python train.py --n_layer=8 --n_kv_head=3 --vocab_size=4096 --attn_scale=0.125 --init_std_o=0.0 --init_std_down=0.0 --optimizer="soap_variant" --beta2=0.95 --lr_head=0.00627 --grad_clip=1.0 --schedule="wsd" --decay_shape="linear" --steps=3779 --dataset="wikipedia_en"
Each number is 128 + 24 x the weight over the matrix's rms, rounded and kept within 0 to 255. Layers, rows and columns count from 0. Numbers have three digits each.

# layer 2 attention query, 192x192, rms 0.143, rows 33-177, columns 96-191
134134142143116124121130149134111099134140131145130134146062110167130108145094089139143060132120142149117130156134172139089134182100110107112121123139089151094134105173158100082146126125090127132121145143114149073120133161087113100124146101129110145095126146130129125119128122128176116148
156096147139171122187151160152153133094118132144142149188149121133110109110166121148143111115196116165120160118119110152157128127149161110155149147154146101085151112102168177180149146115111157143076146113126133128147136127160170130093085139119147112153164160118145155103104131134100145124
139138086126140129161120067151117131139142141173134107153113148086108150114116113103150118125123122145109131147165160176176146099129115157131147166146116106122139150110154105143141142130118187129122137117063133095167124122124070177103113113099096100109087184107117095105127136129136132161
117109160123142147105084113155114127155128135152146139131189096155091136110118164152132105103142116160130122121160179124108087139099141126130139122120123150119137092103123149138119127145155117147132140112177111142137109128176164088134144100144178104130132093155122079171148104142116140108
145107181156115162117079139098139141157122154121148176061129112116103111132069138116125128106087130109130112168149112120101113153187138151091128122127153141112165140107121129127130107142104141088092113142124124109110135147134107112116106134167108099110152111129104120135124124159122105139
142042123079146080128115179117092119100081086145152157120149085144179159122138134132127082109154092121150146133124142138164097104165145107104148136154092132123133116095114165109125139117173143159157114141139151173106127039171156078146154142168129124159115145152113194103151138112099122139
157090143113149132178140177126121129096123105076155118107159131115172101132115171159118153118138123092185135133111113120154112085151121117107136091129124098131154170106088173163136149146133138128147144152155141148131148135196172099115109153144149128170138153133149163157135141106114127112
127145143108105105090116158102131123151178126151150118093131106117131113151124154123098093115133133139138125108166176147103139098125175121106109148110127113154188165086125113124145103119139131131121128102162131135149127131144165127119150127173114088134104096134117098150156099099142111145
150169123104168161131124116142106119117147126096137119135127095127152139154122109138113135132165121100133104118137123137145148137130147094120143127141156109138159140107136116120121127111126163115152115092106125061173100126134121084133132132102110114115135150131126105117136126138184151120
107130127085172075147144145113137116123142122142130140120107112101157116091110164138169120115172139132092151137113076131135104123102099139153121117141132124097096155114166080158144079117161080091163130145121105135139113116112138098144130142085169103167159107117114143114109113187177124150
133129107115150125176143134147124112110119108128098144112095157098157159117139107152144124168130141094129172166144129138157129123141095167114141162140112146126137197144086140171095136101115155135125136111098129147116152112093119143138102109119109149120138133104141179114092124124142131171
125143104160122167106129147143149104110141106088132165120112079103136100137111155139114156119166135143138163120122107119080112163148118077108095131151156157126133151084169151115109072122119161123129128142104106088119142102132139126131107121120103111113120121140111100083155137136173145116
121117155107193139150117143166075124118128126131150126116107115140111171091164122137143146097125123161160114147089134144130104126158132152138130133167134161141144129101116200094098086128118115101085159124183109123103135122157121085155111151112147116089128146170098097131119115129100098115
126149117130117135130083106131134141160120132166149101124111147149130168116112102132150124141147104143133119133118129094122103143100149152121109135145112154091061084165107132102148107156157118136137101125166074075124083105144128074141181093095134142105162117127122138169142123149101133129
133126136175090113122140122114157107178130132124134134129098134120153104152093144139127124124100115120138146142180087132149167075169146152167137094092116121129125123162148139074160134106142141103117142149124095132110135163054102111115150102120150166172147105104146086156136147107108125143
141087127151126154126126099141150133155127144137126126131154108092136126187128122100120123099152123080145124123113152171154113099106145119111140107126143114127080152127093124114156160142174135122142110141137143122104117108122180130132131129135156082126134137132150135127122166121086127115
201081116116110114127101133109162131119125169124139131128130133132093145135099107126163144181133154127149092088115160134126133146161134119088121075170145130123139147119135145144144146139120088157140091119131147157119136131143112129105124152171152083144131165099105201113155157106094186121
137128138124131145161138124120104124112129131132095096133125141131146141126095140113097148146163142133132142108111110138130116164144134118129137093135105097131145119120159113123130169165125123140128112110107129112130126147137110079129117122110132113142127133118106146129099102138141121123
139129112112155107112097116130124154101137101105141087144125135157125116121120116131138131162152114150111108126097126098134139115106093140115115105152117128107133088096140144143121120105111104128098125123115136107143136154158132161158112132116149139142124122136130136132119135120121160107
160115149166178132091132176139117134097139129089129160090116132131102167150099130144169112145112140154162174090175117156132128130119124098113129149167089115136117107143106134106106146180094139160134102094167141146144132099138088096111128118126129136161159167103126074119114168124101169109
125126120117107109188123093134139142125127119154136048134103154196156179134118104128167125138134134138112127118081134136123108136177126121124118131162136171104165133140185150135143145120109120102125140106135175093132132126141116142162112151109129085113125156134137153150144121120114141144
133106124147162138106108171151140082096136118080145131134120135128135125136163145119107155106162160113140130129121136120127114107107099114130142148146155162116145143119090162171114124125122133138136118138146114129112162135176149109110132150117138113102152134119157155120148142124098185105
145088115150147086145064161125092134136117085148105103072136127146092154119107164099140118134111126126123124106123151166141105122133149139119132136127131127130149179129134143164102133087100109143139154098171134132156116088140145141150129125119157120135154130144115140112116135129078136126
146123157123143124108128106129163164110131125120130172127180099121102133142093150139142152139156120142127128114141144126113143128102139098155097136161133151147101130118108157136139084098147106128159119137182150146126074086152149126158163138160120122115119166146132131136132142115083136075
122096142160145126088089098124109168156134129147071116151123113138140099127147127144137136111121107167142113127119132102101085108106116137103157117116114112121102133123110141149129137143120114100112146120098154131136119129105155138136118106103146112121127122150092100156129135164101131133
114097109140161144161114124143105111123127100107122109119143150117129141114113131127105130158161096121127135161142125133143128176157145141169133148097118136119154121085124132122123132119134147115111096116106113114167124142147096090125116110094101126150157127104129092178123071150153118114
133133127120161165128120139156103093144152095079100098104127126107129106109140135112088141121144165143079129157110134111104094114125084146132151109103135099139112142104140103128110129152094120142130137139115091113131174154128172087136140127092145146133166110115124098148175124184157112117
123106150097168154120105135136177105163124122146156137102171151145123114179127129149160105078137079116166123148183160138138121100099123129101140140131136086084105142162139116132102123107112116134136125132138182126111117124121168083130093118154180120120126159138133100142140121150125124160
118119132126131125135125131081148116122082075147100123138118109101172136109160141116149101149190119081128158116102121119139125118105102116140145070162140113152131148146159079154105124095161144136199085121119174140171093114183132138116173116128108158148110170135106139129148119112115089132
140110139160161119152104133132097121130115142116120103170148150151160143125162103152148129110133133128105120181093158124121122103100103158159178097125148134129147143159093141121126152136112098118153114099134109140123127117180142103127132120129161134146158105139130147159110132095080137128
142128106131102145165125119115132130123095110108097147060118141121149128095115085122099106150144146091118144131105095172142162139158135102152129108123127119099143105118124118131109102089145172125152143130131140119147130136093135136122135067147097129136123125123161153154133132129209119170
134138137096133118147108091077122142111124074143106129118152117151140154121186113133141132128161118141116168127115157126177125130101134143103098082115079132077157104115081093084141140085120092097141088119154143133129100130103094148161086129157140135136108159137117152126153097111131110117
132070104150174099132106088129147120144112116109126127103140108139122137185109133084117152133102125152120159095175131076143122151122097124127152123129109082124129163179113147107123107158114133154145129134099157147166127133147155064146104081098145191124126141146141148090128112152115070137
152105095182117130147136125114122141140166095149138130138121136088135108095154098090073118113102118075096121127157104151148120120112123079136098143144115132142125137163161148129123124124122149142128131095158097070116146121122118138115131094096106131079141146117114138066176107115133147142
133083122139146130130161127102132126115107128080115117095134111105175141127114080111142104117127155096116095170144156106125132121108100136123149124118174114109148103116124124145116095115128133160094125128110144102122113110148122112159062156135127099151083142132162153114176124132117099140
137129100200143128183113113128142111141117098137147122131129112127129119192096085118120111163103114142098088146114120131124119152118126123130116137154126148113140095160131138082097147164127124152100152167137171156120127139111125135155097053143085107120122136121143122157110119119068121124
102106107104132133113126104103155164121131125116146159136153130129101168141172111154161152087147092201117152154107126139094112142190143127118142148147142125194107133134129143156112106119118115122110115103137137160153111112139130081142133138120125117128118160124113145123126145130103128120
108119098115128118150114088164120129098135076099119129097114125150105143091142136176146162105150131131163154107171104164100132093171137098095155120137113161160124099145175159118153091108137135131121179168145137137068145117125132131143121165101166130094101140073159099121141108123128131103
104118137123121123162114064114103083107119127103113147138156118139133150149148177093125094085150127139109121133123172073143112170090129131168111157179068101134075141116136110116103120137159168200146087131161157109116140177125129136124088102139136137150062101140141088122124127168126144161
131125136137094186107077151134101126123119119129129136125139108126145108156147113129124140114098134141097101123140129102114153112148099111106108117105148113108116083168144137120129157138111090134136094149117166133100095163125136123097153106150116125138133187152143080103139137158123161115
138127127133119145126129133098130134112144128152135118160138097149132136127137159087126091139103156116100128091159135117180064115117108079137088118126116119135125094131165183109137121132115127122079108151139144091123126114125141132129112092120139138097140165140104158127112105124169128125
155142127122150088166167166121110142092110102144104092123127140121126152145137110109126136131098150148103113133115185103114134136135107144126169112131147123083085140165136088132133132136151178129124053138118152137159130084122132118147131120151117124138180106148134164098129115089145121150
138078137111147162094169144106162110127143130119084128100102139116144181125123145112109103094093126131135124148123135175143128121114135167075094165133102159096129104116147110115099137066100139123153122100109108118119136160158120125167129082160120094191114114109120118145127142142070120118
098141123116118130133136083145112116148116156166133150174142095087121092108090106108090149152111135098126142121169148129119116165123110162090096160112107149088167132142144121088103089162133139111086136180111178145120113142113143125128153129108118130173122104102107097130080151163114177134
091117140127151176077096114114159112117167156129148163171115118143100132144139141140135125148098101178132119153117130136128166129140115133158111093139135104161125124130118130102138101111122151163158151123123138159159098117129116090068113110121155137163147140147113140147142117137102175151
138136130094133092112108130128129124129102130112124133107148158151153094150126127113103158118123117120125132173148170105142114173104128137137159124116059177125146177089121160102150166133117141159106144128090136086142137095105127097107146126103136113157177090133140109132136104125176149125
115147133122100126179084131123111101100113116192101139114118130153118115154153143096137127156120131095098137107120172108124129166136149089154114130115117147135102074107077083119176147147156106156158075127154124144113128093107150156137082180120079144152100126139144127165155136153139131120
099120111103103107124162124126133147149102117121139096145154122133115127175171121106139154147169109130154144126125137197100145137123147151087137129124139141112111138153133115129147126107145123097147165134149174141146107112115098127123138126141098113171121122122080156122129124117131155120
149128094125129118178132097153078159128093120195130121115117113148127101092112153111121089110112138132116151133140163115082099131120127132112108115136129102060163143097128086054141126142136124111171124178117104149113137158120123133128122098165109119097106135135115124163140106137142142109
106080154155114105130113107100138103087118124129090176151146122041182139117130134124062109085091138157101117123149085156142145164115136132125109135139141103128124140101143095106150119112163090149109131165159167153120124100102149119148085136096154123127149087096123148156095134096138084117
120108151136127137150118155131125108150121146158090106134157123136131104128109131164118101104115110126137122128088131128139164145166122120115122138141144132126096135099114174110168138100094072106134110073116138080100164140164123126075138150129133117144173151167120109136182138141113135164
125148115107137186113126144122111078116126129170162149141125147141114146102126177121136135115187113094125100112129132117146121161126153095104168107139130124164152141124104121101145170123172119128139134153114133129129109073140156084121123147118120124111123114162130114144137149139149141111
125122122157121105150092141148119144133126089103129126119102156110153112173109114110114163142115108114143117152120174133155092151082098106067102161126140118129128134155157090100138115117118117131122134162156157098130111200131136106124101104093133125148110166148122095124167115123094175144
079114122124188123183118098144120151121082125157124112121118146139101158113132146131125130112099149119164111162142115126161142124119187076130115109138138121098146127112134146083138128141132122133131114119100146121109111123163132159158142112104131116129129125107151132097132119124077136082
108149143130121123106117140126124121185156143113147109112148124104116144116122103163117163133120098144167130139140129107097106132142115126150147172127112119141100138134129142110099123179173170139114103107115110119139122161153133125158142161108111108142150163129132115104138096127084121159
074150124099133141143130104126121105143097154119142100127120147160123104091131141110143113135144150147125104109108087119171127141138159136155138152143139129160125134120087115115131148107150147171129110170118132122113160163125144132112129100107090128120116096090126148128111161151148086111
100102144103110126127127130164131113132092135099129162122148134085115124121111124094090099152118128152106148154112158121162108128130127102146140118131166136124149130127186135128110118137120121084127134132118137131136126121146122135112133153117109148143142143139103128144127138113117131173
129134136137099137105118109135120123135091136112125141107142148141156122188127149120098130127123108153101132107103108108126170155085119108131089162090099132096074157104127138076143161123120129152128110129148140149157173115128126124133118116110125140095117138156111145120150100127122123151
151141093132150110149132119153167147127137131143149143106127115131091140154107094126159090153162146129108143074097151199117122135155156113104129141094147103079122123136191131208130127128127136179115153134114158103177132139137147123177099143150149140121146132128125144094081159134132087125
131106136123165134143136184152132130135088105143122132129102109121193103132173130113168135087132122118130146121138110091075134077143107118124149132103120140135110139105138165128143145096122155095160156136073148140097120109121123139155137146123176135136115147141121139110145164117083107155
137123151086151139085086113125111144079142112096117120156155113125124100104145124133112099138140138127090149136110164123148143069126097099080107135149119153150121079105088143111120079122141141124147126135152110142092108109134154132152151096134134138152105115108134147143150146125155152114
126110163108154156135130122104109126059077116163122113080122123127122178113143093144148132093111126126112123095120133149127127125160116093121088100167152117148139150103104155104166154149167175142134124128146178104088125122135162166129118127081120100135095117141125174094181124105134119128
121153086104151129101150107122119134096127086132113072149144129138113138103127153129136142135094139106124085128121158099098127131145097143120151151140132139126163102082133097144126133166133118152113118129131139133108092156129159147112167139127080113142111141097083122138071130111161170156
120161123131131132154127141154079099133116158128107136141136058127128129135154130124144112131101171166136134112142073116127151120159106140129126122133127117115096125136119130140143131143127168111122157134147150147160135108088121123138103115121124134148127126148119164084071112151102126116
120086141171115169161113130142140103121137103109085153144122106086137157138130127115116092128111143098100090147148132107117139134094141142131119190144103109073126084136084107121114121135120141129152140145140130150098086132121080125131150121137128146148136113153168147150156104116119110092
137132127136115137159123092115108114120092140116120143107108117129100123145120132119122141100140144166158102149131117125118146131095137131102132082175130127127150127083090107136179161159120092141140099137114066135111119152126161066128131165115110133096094102141144103125129105140140081120
120114083132114086134096141101142123087128134123117105133133104094114101185148140169133167124130129141137104102118128091136109134158178119170105133122147135107128171138154156117133116110076101122163144133127152105112121122107103147152109147131127139129128137180143145136110118136146126090
151122169116137132085156130105097143135132134132124150142116106122172149114119087159112112140139083168116124084126130171147133146104101136151129113132139151156162116089141146102119131135166116128102101180096073144096148127177183100132128152140102105112093083139093138124135118082153153121
131125131120132153120082160141113122115132119115101069135124148127122145172157107140124130162189156077103118116134091146109147153116134126123146110139129108098136134183089080100113158127137146122143112140156143069109116138121121130123079128138125123101135113151126154144116099146118112116
144127108129098134112073084115117161082109106125117134134195122056128167152088112108102144129143103152167156091146146137122118116114140106134134103104159117144146115146123133172120159155145124123110095127154147109137141130126119157121163163148141136135126115093107117147161092098165169139
138151094108116111099138097144115111103136118073109087104142138182084166124163133160156133113150087094129118095116097123122119150099120150135169124157124138130128133105131143128122134103126113117127119119138126136101125108159119151141151110139162112103113140181160128141147129127157133196
141147126126184119115099154179177107121108162114113132169111150142131164116142104116163149162150138111134161087118098080137144146150080118163067143139130124098152173163155148129142128075115134151173133131132124150080123122135108099148110131106189141140123136139161131140151123145130131135
112109109124101106123146171093137187131125167150131115121141179124143141154085135141143147127122115121117129119171166131130149137126141121164150114130127116088127135146127118114172147113168108135116151085114119161138155120109103106110150114153125141137176123096165123128127088104102108140
127131110108172138118152127144135133108192125151116169129125130117143156135136117113099149124133141108140121096131111160126076104130099129152105114121146172120128135132143141129147179133138139127139134105111178103125113104143116147125152146132143094141128141136088173102137132115166096145
126109125152113140080110151163151140152144166159150124146133147106134137127128154152132117099097141114138143121111125114115125167109108133143109127177123131091103117145152101144149120153152122123130069134150135138055109132132128143138100103122149160096106106127153105130149109142165140115
161135110075122107155072095097067119112108086156131127139162075106092188088108119118113143120130115168135119152106180091117144139091099126175174105163116100159144093095128148134109122156133104093150109180143122160125140127143114079128112162160081110111162074137146119137137121106164115137
114098157104136100144122110117112121130083107155145161103127119151166129081117103112164075108127169112092130160140156141139089110132151114110115131140100115113165129108153120121159135109157116131121121133116115108136108151090112115109109101163110079138145115099149125140151128133138096152
130084120108116158135134143113125123167143110158142165135130105095179129174087080135121091116085118083128118145119136135119124125120137145152089170132117134116124124144135142136096171149103149137112168132187166150102131104148105141124149123175153133159109127137095163125183096121124107165
132147146129084118118108098108168144144107154131140115138147144086099148127150150152125135122118109186194115165146148125139126132151146113120136137123144167162099114128122154128129116145108099079099114118137142105140101104154140140139121146147105151140118147125093122132128129107106138119
148144131173099117143098114143132116100132098128134116137118161105108102105119105138138132170151149119119102125143136097115154086106110148132144126110109143133156146095075114146125133150135119136118141129106127098139110143118116146111127116089141139091126127146148156141152131139138139094
141150153138122153140154149084095092131098138105149111147134131115118130121144111137117105118145146194149119140126104104151136138116148097119163071163172098151130124066128147123157156173175102130138095113086103149118144102136132109142129144137063106104122159160183141127141186142123139111
165187108115156141125135144099105106083114153126176134142149155099097114145132140165083089128157149119154130105115138119144137148150150120141132105160123100163129126086145161139193158113137133126112104118113104142141154129150161098093144142181108130079124132121117107119155141136176130145
115101108152132119177126138126115108119119116155146149134146132120132109124131108141116130098133109163122085111145139133120095080109113120104120106146110135112148137129105140132091128141124128102116120171147108120091097119125149119129152128118114128146096096149151115136145126132106129145
129109155131153114136156112121145125084069145129133153173149141145140101126137124132145138136139117117125112081144128078102104153164129107131087107119140080114078141104115105109141152158135119151118128141128142122125139134114121138142097137139119139119133163154154140112157126133096167131
107148146114137119106142111136131180136138141137172120141108141149128116141117147125099129125131146118129092127117151175113144173110124071093113130162127152144146138111172093096129125100122092156123147136118113087116148150157117113144111167109116116110149162164114111145146120139071132175
104130171126105091148183165101159106176124118160121118125154143111111142116127142142122110149132100078121147136168109156137166090098112150079128160100087148133170150126121172130120119105073133124120139140098085131128105147085095165135136124119141110118161130130106130152133121097131098131
120121153122149147151125134117123140170160124104143132145114138118152126138134085174143111123097163127102155129122102140127116104150107162157140180162147125122073159149133103124112111106184128103115098068131125099134118095119128172107111124140190098121106113116131144117125172143109098131
132125137155136121109098098117077100158129126131156147115121113081134104122123162140103123122154154105151127140121061100114093096172121110112167141091155162126145144138125130147144124131152124120139176086158111123146169112156121129143119118131091132132134141120104164124128112144101139159
097083119089152122135118141128156139114156134149112098122153106138112123107130119147164125131161121151142148132146117109123143119169110156137138179147161132135131146155122096143139141072104143109119131095125130078121167123111119142146112154139133135165125169117073119116146093117099100125
139120103115124104122127155095104132147131120111134123172150153145145129156109140155151152139176116127146103133108147121119130145140109123104148105114129127178132133105136114126122132146101080119101145147083116151132161116090126088114140127125159144125126108121128119153110112145147165174
110063104166138127127089096146085148137161078176112140125123110120134160117121110115124184126107138144117152129155108130169156114067137138151072117132092121135144113174137076084068143108131165160121120163132177110109101125065178139185164050085154146169112068149114141139162131176150135091
120137142085113103094138109151086129116127113099125144148141145126105134151167124152148148106153132151118116132141105137105116089152086086123160124149130135121105133110110167137139118100130137067137099131147150167116140123120100089132115163150118123143108129115135146091141139121140177124
107122135093125101150132109144175113150101113112139136147130133117127107116155092159126150144084153089143178078174107148095136155103089163124083182095110111108115143216170139138105139120155097147146137140116145156111146151103063154138093116134155098095138145106130149087144124101113101164
138140148154126138095107106134106119139087156098153166166129151142138112102140158110117148083108104139112145128097102146103138146166144090139128055160167153144138148111140157113152129118106123133140094123149133142118138100120143145127155141094115133106120086089130121164167120149169185109
121111111110156116129119084117137130130151102129114138140151112161177128152102101129138138182149112116114110123121137073116127127132127159135114151141101162072152105164143111157146085142109142096119135117133160112142101132135116183145094106156142132151117095122083156140121110099097134138
108128175159122117121132094178118086167157135119121125168099126146133141104180177120172158135088111157124141128110133150120130141133111130107141095096152144113166125121129132130129149109127133095134107105132155167150110104143099109137124134101189135119105078137151175156113120120145166123
125104120125153171094135172123140099141129092083200159113114096119126104144131165137182168128108128128203141130079151086165125159106182101083174125149111139125130158108118183105129144115076110126174121192137132113144128112144129108103141145151120146112182118140121078117135135184119116097
127112136131166122156137127155094124120121207124099109155145118158117160108159105140114136094080128138118142121174129081156140101131144130107139117139121129149098102090132098147148121148119092158088108178129132125114119153126138103114079148099092132112147148089160121109119139154087176133
107116116168152072167130137124142140140157152179092082133154152101133125130129068102121095176124161144114138121160089102157099115136101140109124106085122105107111110143148136136149128146117159149119158139118100153181136161049105114084110101117129122098109161086142150147131135118140135142
142111138168130103163165117113142153152164168127115097116132157119152120141137107101123141156142146111075102135149143113127121081141110114115068105121134107127125112170140096130141101131148134148120175105125100122149101137093073152151130098123145128147076138160129178099129096126169128159
088124164141116200169122095071110131130154137124063129184081105157063121159130093143134128129078086125119118140127088134099126106202152146124145127082114134134136081088174119111146138173157148109117182139187100106182143159130159119109090129100151096134108152093119113137111135139159154148
115099105180154120126128094163144127135140141133125091112133098083125123127130131105128106122124122105128177113074102124108104117111088161139150135086165078106114154155184157138157144161155111087163122108139109090177099129139094097122144138123188130165148147117126149137119114103158093112
100128115154157138175113164122146128161140147157090112119137137076108149172155107114130098162120116110127145096125113130130101101133126135139123090097136117112132144170165138139149142178185131109128145127145111139116124133084143128114088126110145128122104147127132146133133152110149100141
110142130125109155100068138133149131086082121159162138119128097112099125150129140131173139125108111130142140114121124120139141168129130130137117160109095137121161154137063144129117092108138131126174090122188150153100152092174128159148151142141136136132149102154141108088097147141129122107
118130097140149180114167133103152097122152122133151084100125162145122124168110124119097176122097131148120070171093133072118093106123141155151134179112075119120145122115156185150101110141121108146088181110134140081136136123136122148199142081155100061185070087107150101155073100114186132108
155123145112148087117143142138114120130105117115122131123144145115178175123180147124108122140142142150147118102111125150140121163117118104145112134154154159157097103146104134124125132120161131121118100101104132161127097081108120121108130147109106165093110148107124123154149120122104117107
120134187125119124134143178149147146148109094113103170107122114149113140080156163146119161136109136103151138101127097114135143129149146164120129148148143128137110095129086136141178122111135138117117117074182117151156118109146176107108129124127116100188139104130141133148143130106077119146
165170126115127147095137155143116111096113113106129152090127097118135162141136148138122146100143136125170120116135134132091126196096113142141115141145089157163105114102097128116107106112135131150126104110144169137135136074154180101116119132123090144160113138117136108124130138137092161104
110112089083120155170100120141126135133134111133131178180020122165110168127165099143158127101111089175145117105137119149172146119148147115131110129130098172115140085125172146142134160131139130118130135149125112076105093117171160140140121171148157096131101134165108113124162163141156138119
125108108149141101173146141122118131130150136127124127113118116089147120123112089112116130108125131115101110125189105111125128119111124128116094124103106118157107113134177136120133149154100160118109127144080115143139137143055122097117110098084119123133128156136140180140128121122163146151
086109132144113109162115148160109146128115085107118128096133134161081143166088134111148131172132138147120131165141150125118143116123105132095161121104105119118138117163103153148126139151089106134129113080117109114141149165152074112188204113134108111072125071134136094188140120100142109142
155146141126154087123085099158165078124131147182110097109145116144121116157191125123151104123129113117117166094130131133112110074095138160159096123134115144099153105153109089147137130103147090139126101086134170146099118099117099190116100114161142144110142116110146144091135176124129128156
160139104114112125108107104127133107083119120117120124131125150147108148094130117162161094081193102112139158169124150136117150148085118149127130111129132145112078158120132117161132163134102138157143112139101172154064160091118099136128111152136104149130103121151114113119113126143137116119
118125126126136193143123078136125099128150192090154117135126123136153113151106128094133117117133127110116105155105133087120143109154119087118179117170101094064132191122173140113107151144135081123134124163116125125094162149120095118130148138119114170090168124125126110092118094138179139119
132113182142113174121104104090160129101102136147212149129183118133133110170056133185097109102080180129112121137146127111156114145174139180143137186173140092083077118139185211137120106159143135150106152129146118133113139149119186117118150135163062125167151141123144131108083112083153125138
123111120108147143148098160160143094100088142135155172111098099127126133142132134130160133121119099073139128116133101081136148109140128087145148136154081152125151169135115170126147122110112082139171093137104123132127111107111134177114122114121115148105180150124100149108127125189155131146
137114135133091121155145106167098157116071129074134132153147142152122145110117137129103144142155144110113153164121138112133122128161126072132152111155139148161127124137121120133122137153126153119135120118111116166125159168159157080120163139087091124154140096114098130108134117149093140122
085080105191137199136161165102125115138179115114077152140135110153127151113143144119122141157138135130114155110123104132085129091124121122149172161121124133128141096122144168104144105085193132115137182069096099105179087148120121156133150127089173138167162076161085122138155139131210104136
163122119119133158140164136127138111098157142119107129118101102141174137109135115111098140134139142125123135129177120122089134148124128150113123137122095135143128102083129117103114122135138133153115109162105125164146115118142157103105097116115135135151124151118144118126136109138147150148
136106095143139097120155129122107143130174156095146091137162134127120134131079097132141103147118112165101092143155133124136131135089135111104083108122128110144102158140182134147116134179100171126106142148080124127155134157089087087140143141092111124106115180119126140132124110105169127142
135127129110157131061086159150149113147107090167190139109170100106099155137087135119157157127053113120158121133095133131114157099101160115140114137211109134108141120122129207120133112150091109112096083128119156134123117124194115157132179101169164125138171085128121135140100094117093104115
111115139126140112115119140144166096154130126114126148076126133120095118148141156111121144120129091105169155105149108137131148120077159151143127117123076127132161182163097116122175167115117071116164124108145149099134098097121103152130168140197171121163135136104130102153170129141104113110
103084076148184108153123185124161137167174116123092105144113115078157128120138065098145100138082102127121132125135098123157096083106149117153107101108150128114092094142170114138155131163194135103090160125132101097125122143104133140138094131065154129167087152121148163125119150124185161138
148120095130133118119122155148154119105123101159137133085105101126142120123126112118150136079096087126148131110168148102145129099093134130125071155126077162152141126127072069151110117104106117138125111141122133107100126103106134189137130135140106122139157140148144129119162161146106140107
124108114091112119122125103129103153134189130183109070071161125119140117101076104115082137106110106141155104106140166160106099176095091054099108133115120164151129128119145136077090076148134199130124094120085106100118131113095125088092079144146121091133077122112159139118118130115111121162
120141129123140108103108093101147120121135131112156103133170111141114136135108157121128149158129130140104120094131125144111124165125116158130128127093140130126134149137159159099134127168130110144130129125131182159157119128139136082133120134167142167121140124103115140132074092109126136142
128120094121131083143159155137118137156175130138079095147139131122172105098114109094089097162107117172089119123163134175156118118107128120150080121068129126156100081122161062123123126143155184125088164141076082119132125153025109140128078128074115109140121153142186139152129148098182143157
098165134196124188134118147114151128086127075131089153151087131170109095139167125150114150135181117126085170118106133108135127124111123119087161136182111096160157127067084166090130104112137146140125161105149124090137165142155151125145125043088108126087117119108130058120116144172163123120
085098135151113141167157130186138133126125156127099149124117148124149119102154125108084113193141100126179169147123132123141141120143145105134177134130096158126160136113133143158149150133141164133161137143055037139160144181097127130100112142077129149117141136124123086129112113179143084144
130115113107092125125117141122124161153104152131074086131120156092096145151104130113076126123125121145105153158120165114128126128166099148136129104057125115124105111113087108154135151137144140124138125113103144121115076138088128153165115157116152139120098121159093147083140105106130118123
157156079120158124085110093147107096148148138132145105151124107125119109144088097164137143085141125124100095160159117133106124111117137150124107101139098119116145152132156166137132117135083124094077135134065150154133125151103078106151149097093092126119124120133165134159125133142164174140
107129145144172122104110153116128132133142095134186121083151132118083146153118134132160126111104160087123125094153151141145126155124106149098100123135160116115129165145129130112134127154099120121129151103144168085095129159115097160130154126199139122125128118078094122119115088108124121101
108173177136124145162109077150134118071133125090142148131169135111144135118161128149124105121215155131081167139077084150099108136163098139107149130154154108140129105136145134122111159152172117115154136147158163125115130124147119060098150135138108121170111157105125141132133142104144114093
130143163103079118142157116141161157125164125100144130124109131146155069080095156129115172167164136133080139148162166142128139170099130160120141105124183118087142124105107110119141135120086146150173125177127111111138140144132127121158110122147146113148127117132145095150093098158099131121
107098115134138101129116118127148144144140152150126127093157109125146111128088116123132108114088154136139114133173137101160141097144138129126104137102081107125134162133136095126110125131126132116130141146134125105115110156029100157126124139119117112151173156138132147095136138099141134142
132098060141146104131185115135099144134142146119109094149160114100144144106141124119125094120140136140155159130134108131108103136128147119136138138113129142129090122116186152130150148149136145137156139140074103128130123173105119124107131128102120183127115132125136165104153115145161087130
089141098147185165157137152109132169096154136137138127096106082124152116107176116112088104139096105133085106142150122121158142166102143163150130149062137129156077137106091147155117119128102133154141141134129119072150107156096118130146126114098154181084155137109154126137130151106178140178
121080133123170139129120085142087095118106141147119130152068102148097114097180117143217130138142098145131149113126071148137139120142095146146153107079139158095134121129184156127179164137133119119140145129120150140141071116129110130093154140097160168140129129083140136137121064144145149117
073105116120091152090171158121114160147127078087106152124106113116123108115119180130083193139115124189160129119101077130151134168176159101151123129089136147158128147102116192097131130175165157089123153108121075094123127148112140103174152148068149128116136083145109134140147113118128128110
103024129154141135133118090124065136107136129125133116074173091141114136110184109096182093128109119151127119109141126140134129106146097075099136117095106179143123069194160116126146145166145179141180135156149138149102128162079098150073147156103137175169139162104094187097171131127107186112
139158160105134113116131121121107135129137139072131105193134177165114151119123126120127122142182144126078138134127102166132148148114135131127117082155182111135114136139149132128119148133127132139102145094146130150124130133144133124132128148103134133085090128129124146133124127131120093122
123148161127159137131105154098130134134082115131132169146107145124095153123143162130188161109131113093110112150151127128149146156145111154145162129124145100140102155146104186150164107111125116127128131101198125125164123114144129084142154141136159138163135122116100136141099110053124147134
152175107108099126137119112100120160143154179108107133117143147169123110147121174144125119114134156115095112160156208146133128176164172122145147105094141111106134145104060042125128127124104126163112133141150114100066137180126077113142122122143116151084088120107179092139114128127134119149
108145103166136167117115097130136100142140128098137140133138120093095151149117119151127144135130124142124143148112133101105098153112134127119137115112119155118152143137094154123118118135132124119120123125125177147135121128200135100154132127143171138128111096122115142142096124134145163123
165131106105146085097128100123140111112151133125188129127154109124162080137045090152098088091154145173141114140171156134115127126140149140150143142155140118121050146136185114133103173146117132108117119197074176115081109201045090118143133142153097170142155175165137161082117156103144105157